Weights of a small transformer language model: untied embeddings, 6794 steps.
Each number is 200 + 20 x the weight over the matrix's rms, rounded and kept within 0 to 999. Layers, rows and columns count from 0.

# down: layer 6 MLP down (transposed), 768x192, rms 0.212, rows 300-352, columns 128-191
# up: layer 6 MLP up, 768x192, rms 0.231, rows 301-352, columns 128-191
down300,180,190,190,189,194,197,170,233,182,220,189,215,188,210,191,187,199,182,220,238,168,227,216,199,198,168,200,190,181,218,205,187,197,208,210,214,199,227,202,205,178,225,197,193,202,202,210,218,213,200,215,194,161,198,172,180,209,228,183,189,176,230,193,183
up301,172,204,193,210,189,204,209,215,241,218,198,217,201,215,229,208,181,178,153,201,213,224,192,203,198,168,206,222,197,200,179,206,169,203,221,209,188,202,191,176,181,228,184,181,195,199,203,184,187,205,188,183,195,221,201,172,218,170,201,197,183,189,205,202
down301,184,198,208,193,217,206,172,218,187,192,194,195,174,228,230,178,191,211,188,178,217,192,208,185,195,177,171,176,207,191,204,226,186,215,155,241,192,206,192,176,228,197,220,207,196,194,215,222,200,212,219,204,188,211,213,173,174,199,205,216,176,167,193,214
up302,194,204,171,159,215,198,163,245,189,217,177,188,195,192,230,192,197,214,208,209,184,163,174,224,210,201,131,215,184,192,185,182,199,219,189,191,165,243,190,165,244,217,203,228,223,218,193,212,194,177,202,187,220,173,187,181,185,195,216,216,206,214,205,191
down302,182,193,173,158,210,169,178,175,190,210,208,193,200,223,211,197,190,266,177,210,190,177,190,199,192,188,160,252,172,177,262,221,204,190,250,201,186,231,212,172,214,187,199,205,215,196,194,174,171,192,191,207,229,189,212,195,184,169,209,172,189,162,155,204
up303,184,175,179,189,180,173,204,209,232,178,215,222,171,242,213,200,167,215,175,232,238,219,249,172,193,204,191,202,213,190,177,176,198,197,191,222,223,191,155,183,188,222,145,217,222,234,188,204,178,211,192,184,189,150,205,184,214,220,196,187,208,185,181,163
down303,181,208,176,204,222,183,170,217,209,193,214,212,189,224,191,211,219,209,208,203,206,194,213,200,213,181,197,183,190,221,195,190,204,183,200,216,183,181,214,188,212,149,208,204,238,198,222,221,229,209,183,193,195,174,204,240,168,211,155,193,230,204,218,230
up304,228,193,225,198,204,184,189,190,180,171,203,203,213,176,177,190,197,167,179,199,204,230,171,199,201,206,181,221,214,195,199,184,175,235,196,199,184,192,175,219,176,193,190,171,179,190,195,223,197,224,222,149,227,194,189,187,224,177,160,174,199,230,171,217
down304,152,204,181,173,187,192,210,204,202,174,207,186,172,211,178,193,220,215,210,205,211,220,232,202,203,172,209,143,206,232,219,227,181,193,175,173,214,223,208,191,215,229,204,175,191,190,213,168,188,214,175,217,208,216,187,205,181,173,215,198,223,191,195,196
up305,205,215,217,188,203,178,197,235,197,224,217,172,212,210,211,173,222,196,206,180,202,203,196,193,209,200,214,237,205,176,196,183,182,162,220,195,198,195,187,189,236,209,181,224,221,188,171,213,186,217,209,189,203,192,174,175,182,208,178,201,221,194,205,173
down305,196,205,199,186,206,200,215,212,193,195,186,219,201,188,193,220,190,214,183,219,194,185,243,198,189,203,206,199,180,219,200,216,158,197,167,204,193,202,213,181,214,163,182,212,176,198,210,206,183,185,179,213,198,188,205,202,194,215,212,167,197,196,208,213
up306,204,230,175,225,225,213,171,207,185,200,163,211,223,179,203,226,202,196,198,236,205,185,200,151,212,197,188,197,175,195,183,259,202,185,162,198,209,239,217,161,162,197,227,192,219,214,193,231,211,178,215,183,223,193,208,214,203,213,193,203,224,223,201,243
down306,179,220,213,205,198,155,202,216,216,169,192,213,192,209,181,172,210,196,188,184,221,217,205,211,168,188,190,169,206,191,183,181,196,209,196,229,195,199,164,196,210,159,217,188,158,210,191,210,210,195,211,232,181,186,200,192,204,198,234,223,202,160,204,205
up307,174,213,201,226,202,185,210,182,207,194,162,191,219,189,210,199,210,179,225,202,178,221,198,166,184,166,166,205,222,189,237,235,214,221,192,213,172,165,177,188,195,212,216,205,211,211,231,190,190,230,180,212,238,187,182,210,232,185,202,195,193,183,202,191
down307,204,213,223,179,227,209,199,196,217,225,174,267,207,191,192,200,197,204,176,208,202,204,193,198,233,231,220,196,177,196,173,200,163,218,212,205,171,191,219,252,196,177,195,173,230,194,201,187,220,233,222,197,202,192,210,219,197,172,194,185,196,203,192,233
up308,215,217,218,213,168,194,202,204,177,165,203,149,205,182,213,224,214,204,210,180,205,199,218,211,182,190,216,203,270,191,195,222,162,184,201,180,236,181,231,216,183,218,160,230,185,214,229,188,193,177,185,224,193,204,190,182,180,197,183,205,205,259,248,204
down308,198,250,238,212,211,197,183,206,236,211,205,215,203,196,185,171,190,190,205,207,244,190,207,200,172,197,185,177,173,244,206,203,181,212,224,171,200,168,222,229,223,229,219,196,187,207,205,173,217,189,180,200,184,183,211,205,214,182,182,243,235,163,225,190
up309,209,159,205,209,190,206,210,226,179,186,214,257,222,222,214,215,197,222,211,236,193,174,191,197,224,195,163,208,179,227,197,208,198,204,226,190,196,171,200,162,213,217,197,203,190,219,175,184,204,210,237,183,184,204,218,190,184,168,176,213,206,236,196,212
down309,200,218,211,192,220,207,208,178,205,202,196,207,228,183,245,194,188,156,211,196,225,222,194,230,218,194,213,180,195,214,188,225,188,214,189,184,167,190,204,237,177,234,189,178,207,202,208,215,202,176,192,232,206,212,175,196,180,205,205,184,195,192,146,195
up310,202,188,201,202,234,168,226,223,190,162,223,168,207,215,215,199,205,221,232,201,208,205,189,225,210,220,223,164,216,198,212,202,185,199,210,191,199,200,172,210,201,193,219,221,225,215,200,207,191,237,237,190,198,205,215,175,170,192,190,234,178,175,206,198
down310,176,186,183,240,191,191,176,221,205,177,188,196,182,218,185,241,208,183,230,193,183,150,220,208,199,186,210,177,194,181,208,218,201,189,197,161,207,197,236,233,229,154,183,192,197,190,188,220,178,204,237,190,179,199,202,203,151,183,239,181,194,228,175,202
up311,198,186,213,184,186,199,185,184,201,205,232,227,163,155,201,208,197,213,223,196,197,216,197,205,214,171,212,189,212,221,187,197,211,206,197,216,202,190,214,216,189,213,230,211,181,192,190,194,195,182,172,186,211,169,198,201,234,205,181,193,216,201,207,150
down311,200,185,196,209,195,190,203,225,195,193,214,207,197,206,205,179,223,182,198,207,220,234,187,183,170,191,209,177,187,249,189,220,188,197,192,178,204,218,175,214,182,187,178,200,191,207,186,203,198,183,196,202,196,202,225,236,217,181,180,196,178,216,187,212
up312,193,205,141,231,201,182,207,206,226,204,226,194,186,186,210,198,239,228,215,190,177,205,186,227,208,195,192,200,182,176,178,180,173,231,209,230,173,197,150,170,167,222,212,186,182,205,233,221,175,217,222,205,195,188,207,194,184,206,167,201,179,181,214,157
down312,167,190,171,165,183,194,220,155,250,192,194,179,186,243,184,224,194,203,230,230,207,195,193,162,188,198,225,183,216,204,190,218,191,243,220,174,231,203,179,167,217,220,185,198,211,206,237,194,198,199,221,207,220,221,179,186,191,222,209,220,195,188,235,173
up313,199,200,203,204,202,227,210,219,240,176,202,164,187,210,201,187,181,162,255,204,215,218,145,170,186,217,212,215,219,233,211,190,207,207,222,177,172,183,192,179,189,201,173,221,188,203,223,196,185,201,210,168,180,213,216,186,215,198,206,185,204,192,170,204
down313,194,195,191,201,179,199,203,195,196,193,214,179,196,182,211,192,204,200,154,209,183,194,174,213,198,223,204,172,150,202,237,219,226,236,200,229,190,215,202,214,204,171,205,200,196,202,195,173,215,194,219,183,203,267,208,192,197,177,269,239,193,188,233,190
up314,229,169,181,178,184,197,198,244,183,200,191,195,167,206,206,197,194,214,210,223,206,213,219,227,191,194,194,226,224,194,198,224,186,183,170,216,179,213,210,232,217,191,178,254,213,161,192,182,205,216,211,185,208,209,211,225,187,174,198,186,225,193,199,165
down314,210,202,187,212,207,197,184,212,207,200,182,189,169,200,187,212,190,217,181,194,216,204,249,179,185,232,233,203,189,190,162,206,185,226,205,225,206,218,183,156,190,207,205,238,227,228,236,212,213,220,168,180,204,191,220,199,194,159,191,210,182,219,213,198
up315,188,229,218,227,219,204,218,222,182,202,200,187,195,187,207,188,168,214,221,198,217,223,204,201,224,176,213,201,217,194,183,211,204,178,193,201,182,208,186,203,179,219,184,200,196,226,174,215,189,197,202,211,183,206,178,193,224,200,195,203,207,231,190,217
down315,196,209,181,238,199,193,204,197,182,209,219,179,159,203,210,189,183,221,207,219,162,172,190,212,221,201,197,182,225,138,204,199,174,172,179,196,201,187,182,198,201,223,179,166,210,219,188,191,226,208,206,223,197,196,184,224,220,178,227,185,206,224,182,170
up316,197,203,206,175,194,196,209,204,207,211,220,184,214,174,175,223,210,188,182,197,178,207,180,227,189,182,202,207,192,210,228,212,224,167,207,244,181,197,189,185,209,184,218,205,202,195,188,179,214,165,179,208,185,211,201,184,197,187,224,189,226,211,190,214
down316,229,182,212,166,227,183,191,204,209,181,208,189,211,192,188,210,170,198,215,184,242,215,237,223,241,213,209,196,204,242,211,197,190,222,202,176,188,201,198,187,210,227,202,193,162,221,204,198,175,223,227,182,170,198,220,210,198,204,193,195,219,212,218,160
up317,201,250,187,182,208,204,179,212,186,174,221,189,200,223,202,222,192,193,175,198,207,209,195,212,170,210,209,165,197,205,190,200,191,247,211,210,200,223,191,200,209,191,213,164,211,225,204,181,215,168,183,229,219,216,191,191,227,208,184,226,208,210,210,229
down317,232,184,215,200,217,206,200,187,180,210,195,190,235,228,153,210,221,215,187,192,166,190,205,192,177,204,185,218,225,185,182,207,213,212,208,185,198,183,220,206,189,220,171,219,199,189,190,171,205,210,229,214,225,204,195,201,209,211,158,157,191,198,192,170
up318,213,200,213,193,217,198,207,220,232,176,205,217,160,222,214,176,216,189,196,189,181,188,195,189,180,222,181,213,197,227,162,225,229,165,156,169,203,232,175,201,210,215,184,186,197,233,176,174,227,209,191,174,225,183,207,228,198,183,157,211,189,164,165,191
down318,207,176,213,219,186,226,220,210,220,256,216,188,217,187,225,204,173,209,195,219,189,191,210,182,201,193,206,213,199,194,231,192,205,223,206,213,211,205,188,204,209,209,246,215,180,202,193,213,204,177,197,168,186,192,177,221,180,167,223,224,153,180,184,194
up319,177,186,189,198,200,215,235,235,214,249,160,187,189,194,211,203,194,199,253,183,206,180,220,196,205,203,196,191,208,215,168,201,206,181,174,214,213,220,193,199,200,206,181,192,175,220,199,184,205,195,195,199,220,173,204,213,192,186,214,207,178,208,170,207
down319,228,190,213,187,203,198,154,165,170,202,204,215,215,187,206,176,200,183,194,235,199,194,205,214,173,206,181,176,174,168,170,183,204,238,190,168,193,193,212,212,211,190,195,237,227,208,169,223,219,181,229,198,191,210,191,199,158,193,195,232,200,165,218,188
up320,230,199,190,165,188,205,183,226,229,205,212,179,244,186,210,206,199,203,220,198,217,209,210,167,206,217,194,182,235,219,220,208,227,218,181,210,200,189,228,201,201,210,184,213,223,164,224,205,200,179,214,211,192,200,189,202,229,197,211,192,225,217,194,190
down320,221,218,225,182,160,182,228,202,153,253,173,199,200,241,218,227,209,226,207,218,205,226,220,217,214,221,177,178,200,217,219,168,176,230,159,198,221,207,217,185,211,173,178,211,232,229,212,199,189,172,177,189,182,224,169,217,155,205,227,183,198,198,197,182
up321,203,176,201,185,211,208,175,198,207,195,194,209,207,212,186,196,160,186,207,165,186,195,229,176,158,164,185,256,200,203,197,183,197,182,217,203,199,189,248,207,191,201,166,168,179,181,171,182,202,200,221,239,184,207,214,207,183,204,216,185,230,211,193,180
down321,200,182,173,214,192,148,193,192,172,260,229,233,224,218,187,193,165,185,197,189,193,195,211,218,161,202,221,208,233,201,208,203,213,202,210,195,179,188,209,203,222,213,190,222,201,173,185,196,156,209,209,233,214,175,221,190,207,211,223,219,165,162,213,237
up322,212,204,251,211,221,179,185,228,208,199,202,193,189,220,206,238,240,175,136,192,187,168,206,217,197,191,186,189,164,173,177,211,179,188,181,221,164,234,193,210,198,209,186,215,224,196,194,203,205,218,191,203,193,193,245,180,211,171,199,208,209,172,187,166
down322,185,228,213,188,209,234,245,226,197,221,172,186,178,225,213,174,207,254,220,194,215,162,208,226,222,229,191,196,197,213,214,203,186,165,214,217,165,180,181,230,207,195,215,184,161,185,215,199,175,209,202,180,212,196,224,191,208,221,173,207,228,217,182,193
up323,172,190,205,179,207,185,217,189,201,204,203,154,191,207,215,189,179,219,200,210,208,240,196,229,191,231,200,216,249,222,208,209,208,208,207,195,190,194,203,204,222,203,207,199,179,205,208,201,211,209,197,187,187,183,191,186,170,219,212,222,178,226,202,189
down323,168,197,196,182,205,191,191,232,211,219,178,227,200,188,185,206,215,218,201,185,203,221,230,225,182,162,199,190,201,172,214,197,178,216,189,181,197,205,190,225,223,165,235,213,211,200,187,208,214,163,198,218,207,202,196,209,164,192,202,183,184,242,214,204
up324,205,202,196,183,211,204,209,186,204,197,194,200,198,199,173,228,218,209,190,170,168,206,189,259,213,211,201,163,195,185,220,213,215,205,191,214,215,232,165,211,166,195,206,198,214,195,162,217,214,201,204,227,179,182,139,216,166,205,217,207,169,200,201,212
down324,246,204,218,156,157,187,203,201,187,199,189,209,220,217,222,201,157,214,201,173,168,199,219,176,206,192,210,237,219,214,187,216,193,194,177,220,174,136,212,256,189,178,181,207,222,220,237,172,201,206,217,194,198,179,206,206,189,212,188,188,199,206,178,210
up325,228,229,210,214,246,182,216,193,222,213,154,206,197,227,205,188,185,216,205,204,191,202,199,193,232,159,204,223,192,213,213,199,187,177,217,239,221,199,204,203,196,195,190,210,214,191,173,181,211,223,221,227,190,219,205,176,213,208,138,166,195,236,221,196
down325,183,205,179,182,207,185,207,216,216,205,202,206,179,176,178,222,173,265,191,187,174,195,183,223,223,211,195,227,195,185,212,171,198,225,233,157,217,222,190,204,218,197,222,220,197,214,214,205,191,222,207,163,203,230,222,192,209,219,203,227,219,187,199,202
up326,177,199,188,194,206,187,203,224,202,182,172,215,184,217,211,208,190,224,210,217,178,184,209,257,212,230,216,216,238,178,184,208,178,208,210,231,222,203,191,196,216,195,208,219,186,206,189,190,168,180,242,223,219,171,203,194,183,180,219,195,185,194,204,165
down326,201,222,197,209,196,216,237,180,158,216,226,178,209,214,218,221,201,203,195,235,229,216,185,187,211,190,200,194,213,225,245,197,250,192,165,209,202,199,197,185,199,227,236,183,189,169,177,205,186,190,227,184,205,190,179,223,235,231,187,184,226,209,178,226
up327,186,191,198,207,210,217,184,248,202,207,211,238,191,193,177,230,192,221,193,228,187,209,226,195,185,224,208,180,215,221,199,228,189,210,228,216,203,156,169,224,207,203,188,221,224,203,251,173,205,180,190,201,174,174,190,177,186,214,202,173,240,204,185,208
down327,184,221,192,210,175,219,164,194,227,182,227,227,168,201,187,205,191,167,198,193,239,188,196,185,191,224,176,228,185,211,214,161,198,218,224,221,201,218,204,187,194,199,244,198,174,207,181,151,211,186,157,191,188,219,215,170,196,226,203,186,187,220,223,196
up328,204,188,214,168,215,186,167,208,220,210,210,204,207,181,209,219,192,212,209,195,156,184,175,181,198,187,179,195,214,206,185,192,223,205,245,172,225,221,163,166,165,182,190,197,221,191,191,194,178,201,227,201,214,181,208,185,226,190,212,185,215,188,223,177
down328,221,226,223,189,225,241,220,191,225,238,173,219,231,187,191,188,209,226,200,195,208,181,207,182,183,200,189,220,216,198,166,205,225,188,218,148,199,157,185,185,188,230,199,188,196,181,200,201,177,190,234,203,172,180,213,158,203,183,210,220,227,204,170,192
up329,192,214,207,211,219,200,193,209,199,217,165,175,208,233,187,154,202,212,198,248,228,200,190,183,196,205,215,202,202,182,196,228,188,179,171,186,192,210,206,217,225,207,185,169,195,205,206,163,204,215,191,165,211,187,186,219,227,207,217,194,209,230,180,173
down329,168,154,190,194,191,247,184,220,171,210,194,214,191,234,214,231,212,205,227,212,187,191,215,200,189,234,202,197,229,254,186,197,182,223,200,214,198,221,203,175,183,221,162,195,199,189,195,197,218,193,199,216,181,177,191,210,246,205,198,227,164,235,217,240
up330,184,175,231,204,159,228,181,194,225,191,173,185,229,208,193,193,191,212,198,200,210,211,202,186,176,184,222,194,227,200,219,186,207,194,209,202,212,242,180,193,152,188,206,203,197,175,206,203,221,195,176,193,216,174,183,256,219,205,198,203,166,188,189,160
down330,211,182,192,212,204,196,198,214,168,171,203,208,191,204,193,186,232,196,223,208,261,184,190,253,170,208,199,235,223,182,234,201,180,202,198,179,197,216,196,237,152,200,200,215,217,176,193,182,192,185,184,214,200,157,205,189,192,238,163,212,205,220,190,218
up331,202,215,225,174,191,194,193,210,191,200,203,175,170,204,210,193,226,197,209,193,188,219,216,178,229,199,238,203,216,203,210,194,197,212,204,214,212,186,185,172,188,173,207,240,202,169,184,182,208,212,214,147,230,212,226,192,234,179,154,202,198,201,215,195
down331,192,163,169,232,175,225,196,221,186,195,167,211,188,167,213,222,204,201,190,218,175,210,198,197,184,159,242,184,207,213,198,187,154,203,191,198,163,194,220,216,204,192,191,202,191,154,172,243,219,202,185,229,184,244,186,183,164,211,176,177,201,214,178,230
up332,180,176,190,177,180,206,210,158,215,202,195,181,222,199,210,218,208,173,217,201,181,162,228,209,218,184,187,216,220,230,220,188,212,223,199,185,206,204,194,176,169,166,222,216,216,197,204,190,198,157,138,194,202,186,180,232,150,235,219,180,199,216,188,184
down332,186,232,206,206,238,166,206,227,182,208,195,229,216,186,195,188,173,221,218,211,192,241,198,186,209,232,175,176,179,172,193,198,209,194,193,183,195,220,237,204,195,198,201,181,212,214,169,191,157,161,201,220,178,187,209,207,148,161,186,196,219,165,183,184
up333,190,225,180,186,232,192,210,187,210,199,196,210,209,199,230,192,193,221,211,221,207,194,204,198,210,206,204,179,216,179,205,224,193,195,188,234,174,204,212,186,188,187,227,179,175,197,251,193,197,197,205,205,186,187,219,165,163,195,193,217,169,197,176,207
down333,228,188,207,210,229,188,187,178,184,190,207,192,226,210,193,211,206,166,211,216,189,211,198,179,218,192,195,191,211,186,194,192,213,207,220,162,183,196,200,213,192,205,174,236,192,174,176,189,210,202,199,231,202,194,239,201,228,208,187,213,238,204,188,181
up334,211,265,192,235,201,184,160,201,219,181,193,217,184,235,185,215,184,186,212,224,211,178,204,227,202,194,175,211,199,200,193,183,200,193,221,169,205,156,205,210,227,201,193,165,196,201,233,194,204,194,192,238,181,202,227,176,221,198,208,237,206,223,176,228
down334,204,183,199,202,192,173,210,220,233,212,222,218,181,189,187,218,198,198,219,209,162,242,209,181,221,208,193,230,243,194,205,190,182,166,175,218,204,191,188,206,203,184,158,207,182,173,180,203,190,192,181,196,201,206,216,210,192,192,214,214,197,180,193,167
up335,189,178,225,212,199,193,225,206,177,217,203,184,234,204,198,212,195,194,207,222,192,215,190,210,203,216,200,187,208,176,206,174,188,186,167,211,202,217,210,183,188,198,192,200,211,196,149,173,201,224,180,213,182,158,220,171,159,179,238,198,203,208,177,221
down335,185,196,205,183,178,165,199,179,197,208,161,224,229,199,177,210,237,195,207,205,198,206,196,177,206,210,229,210,215,126,211,214,189,235,179,195,208,221,204,217,201,212,219,216,202,206,217,210,205,207,189,180,204,244,180,220,218,193,205,190,188,200,234,250
up336,191,190,147,217,205,202,182,203,194,196,225,180,186,229,170,198,201,205,184,204,200,189,163,219,208,191,193,206,180,225,208,171,220,215,212,218,209,175,201,159,201,195,184,178,167,201,201,206,227,164,222,199,203,242,179,182,206,209,185,206,197,215,179,174
down336,212,230,218,216,222,191,206,206,192,238,195,207,188,189,225,225,193,209,215,208,176,206,213,191,204,198,218,205,204,233,171,161,230,207,183,182,180,216,213,198,206,167,210,207,189,198,206,228,217,219,173,154,181,220,177,203,202,190,183,219,170,192,213,191
up337,223,222,218,219,210,188,215,223,221,202,209,200,196,177,169,195,179,221,171,216,205,189,168,213,199,182,222,214,219,202,198,221,201,217,211,200,185,231,192,201,211,202,190,191,215,211,235,190,161,222,176,150,182,175,229,211,210,170,208,187,194,227,175,219
down337,191,221,229,209,191,225,204,255,210,161,182,222,191,194,150,210,206,202,201,157,206,212,211,194,193,213,236,184,213,179,179,208,212,228,185,235,201,190,225,183,214,218,199,214,214,182,204,215,210,205,210,179,186,210,177,182,195,190,197,222,170,217,188,190
up338,221,196,197,205,142,181,201,205,203,189,225,221,160,157,206,229,199,212,213,206,197,212,229,222,213,242,205,181,241,209,165,208,184,203,203,170,189,193,212,182,221,164,203,218,189,184,194,186,237,205,218,198,188,181,181,189,196,171,215,214,173,195,195,216
down338,195,214,188,194,230,221,218,210,235,217,228,201,175,215,195,210,193,183,216,165,186,212,177,206,208,213,226,225,207,181,208,182,231,214,192,196,226,228,208,175,196,201,248,157,199,198,220,186,219,179,232,157,202,182,184,220,226,213,197,229,220,199,185,162
up339,177,181,180,212,215,189,145,223,216,172,167,176,189,217,153,167,207,189,215,202,198,201,222,154,215,218,193,225,182,244,195,214,199,190,148,223,212,229,181,202,194,194,174,173,204,190,195,205,210,184,197,165,207,253,224,221,262,211,193,211,208,199,212,153
down339,252,194,227,210,220,179,165,218,183,177,200,207,225,181,197,206,167,170,193,172,204,199,230,211,202,170,193,231,195,232,194,205,199,227,235,208,196,185,218,213,228,194,185,174,215,168,233,234,185,197,202,178,186,191,202,205,184,192,196,183,195,249,199,215
up340,238,236,210,176,149,235,193,202,217,176,189,178,196,172,161,188,213,215,151,243,239,196,202,208,193,210,229,216,236,179,174,238,208,189,217,213,207,186,212,204,203,182,166,224,178,222,203,208,208,233,201,187,202,178,207,231,224,205,144,172,242,197,187,247
down340,212,240,193,205,189,174,183,209,190,225,210,147,198,210,201,154,187,169,210,178,194,208,180,212,203,197,181,219,224,210,203,221,224,197,218,179,204,203,158,200,192,206,215,238,198,222,221,231,213,184,210,231,214,178,221,185,239,196,190,194,213,200,221,184
up341,181,228,209,219,202,205,179,215,156,217,183,198,196,131,195,202,213,193,222,226,180,227,194,186,180,196,189,150,169,201,237,195,191,200,193,169,210,217,174,148,182,229,155,212,200,190,225,221,188,192,188,183,222,178,196,158,174,213,222,237,203,254,203,204
down341,169,193,206,210,166,205,218,187,233,222,188,210,193,191,203,187,213,193,184,191,194,195,219,224,166,183,190,194,211,216,201,183,192,175,184,216,213,194,212,179,184,185,201,226,199,209,173,209,216,184,234,169,213,222,209,233,219,205,198,191,212,194,199,223
up342,244,191,170,234,179,192,268,266,179,217,161,242,253,197,170,203,225,197,191,203,205,224,186,193,135,187,212,186,196,198,151,189,185,219,186,198,225,230,221,197,200,219,180,213,234,206,210,188,190,180,209,203,232,187,185,212,186,202,182,168,220,234,205,140
down342,214,203,211,186,191,228,179,194,177,263,203,192,242,212,240,227,202,212,207,212,210,208,195,225,207,259,178,247,206,207,191,212,195,197,213,184,239,181,195,175,198,173,177,187,227,172,211,188,165,178,180,187,181,158,210,212,180,123,193,193,179,224,191,224
up343,206,207,171,222,214,202,197,210,223,207,180,182,200,210,227,203,228,197,174,175,183,209,208,235,176,193,210,209,183,205,218,188,175,212,198,172,205,219,218,216,194,192,208,199,171,232,179,199,193,210,217,153,238,202,169,233,224,145,185,207,201,186,235,221
down343,216,180,190,182,165,205,239,176,184,211,223,191,191,189,177,188,197,213,192,188,168,206,178,158,209,199,185,200,210,215,224,211,215,215,201,227,228,186,201,175,156,209,222,185,221,156,172,202,207,205,191,177,213,180,231,199,200,211,195,229,173,205,169,209
up344,231,214,180,182,200,156,174,203,174,181,184,243,184,215,190,184,209,199,195,189,168,226,206,174,220,212,180,189,244,252,194,204,208,206,199,219,177,214,231,170,239,193,205,198,190,174,266,193,188,183,253,217,223,241,192,205,178,237,187,218,235,214,190,192
down344,185,169,206,188,198,190,186,158,202,188,194,181,212,230,191,213,212,181,198,223,211,183,158,223,178,200,201,189,201,189,155,189,162,219,192,228,229,209,174,183,215,187,186,218,239,209,173,219,212,204,182,220,220,205,201,223,209,161,207,186,174,191,214,227
up345,229,168,194,184,182,199,193,242,202,200,176,195,196,196,215,170,209,228,192,206,209,217,195,226,188,149,221,197,202,194,197,209,186,192,159,192,207,214,203,199,203,225,180,203,187,188,198,171,237,203,192,191,225,192,197,219,214,221,199,194,204,205,193,236
down345,235,168,192,203,200,212,196,155,210,170,194,200,219,189,237,200,211,168,174,191,222,200,192,219,211,220,191,188,224,199,197,191,194,182,184,178,193,197,194,196,181,240,225,175,184,211,194,217,179,208,230,197,189,220,201,198,208,216,166,172,188,237,187,189
up346,244,187,198,230,194,175,183,236,208,173,182,200,240,199,200,153,166,206,221,191,193,240,209,213,231,207,220,217,224,204,185,195,203,193,201,238,195,208,179,185,225,162,192,189,185,202,194,220,203,182,230,170,186,189,216,195,161,190,227,218,195,211,199,186
down346,203,213,155,176,217,218,194,194,179,232,179,191,180,226,220,205,201,181,204,231,223,162,179,199,188,201,150,213,215,209,220,173,212,213,189,189,207,188,181,170,182,159,222,229,208,180,192,164,209,182,210,210,219,147,203,235,193,196,187,181,204,195,207,216
up347,222,187,204,159,212,198,220,208,208,232,175,234,216,183,199,209,200,184,207,204,186,211,177,228,223,221,154,202,206,211,203,190,178,200,175,175,182,208,217,182,192,169,159,180,219,188,210,207,175,217,217,194,198,234,197,214,182,222,202,199,198,186,189,192
down347,202,204,196,203,198,176,215,206,194,192,186,204,216,230,212,185,192,213,170,146,216,182,204,200,194,216,187,170,208,215,177,184,187,201,209,182,241,212,209,217,219,237,185,239,229,216,195,178,179,183,212,188,196,163,188,195,173,250,196,207,201,197,228,183
up348,217,243,186,231,206,205,207,213,187,206,208,181,210,232,199,158,195,198,209,229,199,191,215,216,188,200,220,213,220,240,173,174,237,182,192,193,210,158,222,223,201,214,198,196,210,206,175,238,209,214,216,165,182,175,163,207,165,197,199,214,210,226,190,225
down348,180,179,209,208,192,187,166,218,235,191,161,208,190,201,222,180,214,248,159,249,219,193,214,185,198,189,168,183,200,210,213,204,165,194,234,192,208,224,203,184,197,198,201,192,162,198,189,170,227,211,190,219,223,215,185,241,191,171,177,197,227,184,203,180
up349,210,210,194,191,181,204,227,175,222,200,234,160,204,197,185,206,197,210,195,205,216,216,186,187,180,217,209,186,225,216,210,177,170,215,216,230,219,187,208,241,207,197,223,209,203,207,203,203,224,142,192,179,226,198,209,212,189,191,189,161,224,196,205,181
down349,189,202,263,216,211,210,226,172,174,188,184,183,197,192,197,176,158,224,198,187,216,204,220,207,203,212,180,216,198,239,193,218,185,171,207,212,190,209,183,156,224,186,237,202,221,195,199,197,198,189,232,180,169,182,195,204,176,232,200,183,231,210,213,209
up350,227,200,223,199,162,186,208,232,200,196,139,198,229,172,212,236,174,236,177,221,228,198,191,179,234,206,216,209,246,225,215,185,200,212,178,205,189,172,190,189,207,198,204,178,189,211,217,199,231,199,203,156,222,238,191,214,223,221,169,218,198,246,183,180
down350,187,242,217,162,218,183,194,259,234,204,221,186,206,213,174,202,194,220,173,190,162,173,167,219,220,198,208,214,159,202,182,223,189,204,194,219,216,192,206,204,202,184,234,214,222,195,206,214,201,162,229,232,216,223,186,162,190,212,205,196,205,150,201,223
up351,176,191,204,181,185,203,172,215,187,218,205,229,211,204,207,238,206,194,235,205,182,216,204,173,214,208,240,191,178,170,230,213,219,250,190,212,203,192,183,176,179,190,182,205,201,183,202,179,201,220,227,221,157,207,228,201,172,237,212,162,198,164,188,195
down351,213,173,228,181,181,249,171,197,234,162,201,228,211,194,171,232,255,207,167,198,219,193,202,174,208,191,175,193,181,253,214,183,183,196,214,222,201,208,226,217,225,212,192,241,197,212,193,196,179,193,166,220,216,176,220,232,185,203,231,212,194,182,200,167
up352,181,182,212,180,227,205,196,207,197,221,219,189,210,162,223,214,228,171,201,195,181,192,210,239,195,217,209,196,199,187,160,215,189,209,168,190,207,197,209,192,226,181,181,221,207,239,240,232,187,203,175,191,198,224,231,189,211,225,210,213,253,212,165,205
down352,219,202,153,184,195,211,212,233,216,216,215,225,185,207,180,208,197,196,203,204,186,202,180,168,198,215,210,217,168,187,208,225,246,197,184,179,156,194,162,200,213,192,195,192,182,252,130,215,193,187,166,230,226,216,214,166,202,198,191,241,178,170,182,170